From a checkpoint of a small transformer trained on Wikipedia.
Architecture: RMSNorm before each block, rotary positions, untied embeddings.
Each number is 128 + 24 x the weight over its row's rms, rounded and kept within 0 to 255. Layers, rows and columns count from 0. The size above them is the row's rms in percent of the matrix's.

# layer 5 MLP gate, 512x192, rms 0.0808, rows 455-457, columns 0-191
size [101 102 102]
[[143 123 117 138 131 130 126  82 169 102 152 174 126 142  98 123  90  91 148  70 148 139  69  96 137 148  94 148 166 105 146 118 164 136 156 143 127 138  97  87 130  95 142 151 134 132  88 121  95 121 151 129 144 113 127 134 156 131  91 144 143 134 125 195  97 141 118 142  99 148 138 144 128 126 134 119 119 133 123 140 168 114 127 142 108 131 104 160 121 131 105 144 163  73 161  86 127 106 166 104  75 170 118 105 164 106 124 111 124 153 153 118 132 100 128 176 157 101 128  94  96 100 137 168 112 155 169 147 150 126 110 126 125 126 131 118 123  99  89  99 126 155 121 111 109 160 123 144 164 116 125 132 132 114 116 130 108 112 190 157 141 143 112 118 131 142 125 172 142 128 135 109 164 105 122 124 150 120 133 112 160 170 112 152  93 143 141 131 132 100  79 140]
 [107 173 156 130  99 154 138 117 146 125 112 108 140 109 127 124 143 110  99 139 116 109 149 152 161  94 145 165 120 127 150 122 127 144 106 139 166  86 109  92 175  88 145 184 120  91  98 102  96 144 161 114 118 158 116 164 110 145 122 130 118 131 105 102 153 115 119 127 108 140  81 114 129  88 112  83 155 140 148 149  83  88 131 117 131 124  79 124 111 111 131 136 134 100 136 103 124  95  73 117 137 113 136 135 176 104  85 119 146 140 102  90  75  63 161 129 119 140 125 115 159 134 114 129 153  88 128 128 124 145 154 106 130 145 152  93 114 200 135  83 141 126 116 105 149 134 127 161 114 105 137 127 137 116 124 124 138 118 126 116 121 122 132 150 183 119 109 159 185 118 122 145 126 100 137 104 131 125 135 121 145 171 109 100 130 112 162 128 130 100  97 145]
 [ 72 133 173 122 138  91 126 111 122 164 113 122 110 116 110 142 140 132 153 133 122 151 175 136 102 129 163 134  72 117 113 163 116 131 133  97 124 132 118 112 164 151 138 116 142 157 115 157  99 171 154 141  71 102  97 172 124  97 108 119 125 102 125 105 153 140 116  96  87  95 166 157 157 130 107 130 114  99 150 142 116 129  98 135 157 119  94 144  82 159 139  97 120 143 131 136 137 133 135 146 144 161 135  86 127 151 150 104 183 145 110 117  76 117 151 134 104  97 146 148 112 124 140 141 140 149 145 100 131 154 126 145 118 154 108 146  93 142 157  82 179 153 129 106 150 179  90 132 105 125 148 152 125 164 122 145 122 144 134 111 128 102 105 104 163 113 141 122 118 146 158 116 136 132 107 144 105 132 123 156 108 152  71 109 159 112 159 175 108 161 102 114]]
# layer 5 MLP up, 512x192, rms 0.0781, rows 455-457, columns 0-191
size [100 100 104]
[[116 137 118 144 120 135 129  97 148 137 172 139 113 143 153 115 118 151 106 119 116 141 118 164 119 114 138 149 133 160 135 112 124 155 146 125 110 111 139 153 118  97  62 105  84 118 122 110 153 136  84 147 112 123 160 168 107 122 134  97 119 135 137 150 140 190 137 174 100 111 152 147  74 119  81 145 160  99 136 121 159 116 120 146 124 167 132  71 117 118 138 110 120 122 118 128 123 138 131 136 146  90 103 146 123 108 151 110 106 129  94 122 114 128 126 115 161 160 124 170 136 134 131 103 143 114 142 189 151 131  80 141 145 146 101 162  94 126 165 114 144 125 119 146 135 150 119 114 126 133  98  95 161 133  80  61 133 151 157 135 140 136 115 179  90 123 144 134 118 148 133 129 112 157 169 116 110 150 161 175 115 180 101 163 108 145 128 117 103 152  80 104]
 [141 103 123 109 136 131 151 146 149 188 132 107 120 154 151 141 138 112 111 121 175 140  94 129 115 130 144 125 100  92 127 149 139  95 125 155 105 108  80 146 131 134 142 151 143 144 129 132 122 109 128 139 123 142 177 130 111  88 165 139 117 108 127 135 132 120 121 169 138 119 131 123 119 157 102 121 109 124 120 127 102 135 123 177 162 113 121 114 130 146 202 136 171 173 135 157 130 108  68 152 111 164 122 111 115  94  84 152 113 144 124 151 129 147  78 158  88 156 165  97 112 114 103 102 113 112 153 166 157 115  85  82 153 139 101 168 116 144 153  91 170 133 128 150 173 119 141  89 137 142 153 126 155  83 103 116 107 122 117 101 127 130 133 114 116  94 153 119 170 108 149 128 126 130 134 104 101 138 121 107 187 129  97 115 134 131 115 156  85 139  90 141]
 [126 123 135 123 116 113 112  99 117 123 112  94 146 144 111  76 119 139 105 117 136 121 105 114 115 119 130 126 146 104 141 132 110 131 139  75 108  89 163 140 117 115 122 145 134 111  97 153  93  51 134 115 117 126  90 104 105 139 123 141  70 173 154 116 148 142 148 108 160 137 143 130 142 118 105 163 121 149 176 161 108 143 138 127 155 135 148 173 156 130 163 123 114 138 123 146 115 115 123 114 138 126 111 120  97 137 138 137 109 135 128 149 101 152 144  98 173 184 129 108 137 141 154 167 107 120 130 128 136 105 148 126 126 120  76 118 111 145 144 146 174 144 182 128 111 104 141 146 121 185 144  71 108 173 129 147 159 121  79 141 125 144 137  70 170 123 104 122  75 111 138 158 124  90  97 138 159 110 143 123 130  96 156 159 113  69 122 136 130 121 129 147]]
# layer 5 MLP down (transposed), 512x192, rms 0.0767, rows 455-456, columns 0-191
size [ 99 101]
[[160 128 203 142 118 127 155 107 116 154 101 146 164 164 136 121 122 102 143 156 164 123 115 107 149 186 116  91 140 160 120 127 164 140 106 135 110 122 138 156 140 118  96 149 109  87 114 114  71  83 114 159 163 148 138 110 136 133 118 168 133 118 111 137 135 182 162 152 183  99 117 134 141 116 109 127 123 110 111 121 106 107 148 145 145 104 178 164 103 116 120 154 111  90 119 117 141 152 158 125 127 117 115 176 140 129  93 132 126  98 173 134  98 111 126 134  98 118 160  87 151 151 143 126  91 120 150 101 123 135 134 139 134 158 125 109 150 107 129 163 109 113 153 146 138 119 160 139 101  91 116 114 117 161 119 135 109 132 114 102 128 149 103 120 132 143 188  98 162 126 126 122  82 108  99 125 110 108 117 108 159  97 104 135 141 128 114  68 127  83 110 148]
 [131 103 196 126 127 133 132 135 133 151 151 110 104  61  88 157 134 140 110 112 124 158 155 157 133  73 168 155 131 163 111 141 126  71 160 129 143 128 136 137  90 161 127 114 142 136 139  91 131 151 120 103  87 128 113 125 163 176 118 157 103 131 129 141 151 130 114 125 161 140 115 126  88 148 153 122 173 112 125  79  83 147 122  87 143 106 129 104  96 156 115 109 140 117 143 163 117 145 137 120 107 146 140 117 121 120 104 132 113 145 118 140 117 101 123 118 161 127  91 150 120 182 113 135  90  95 138 172 131 118 134 133  97 151  90 155 100 143 149 162 149 136 135 100 127 125 168 134 124 136 154 154 125 142 164 113 142 160 109 129 123 125 115 113 159 102 153 134 125 139 129 154  98 116 156 187 118 112 127 145 142 163 120 132 115 169 103 174 181 121 165 150]]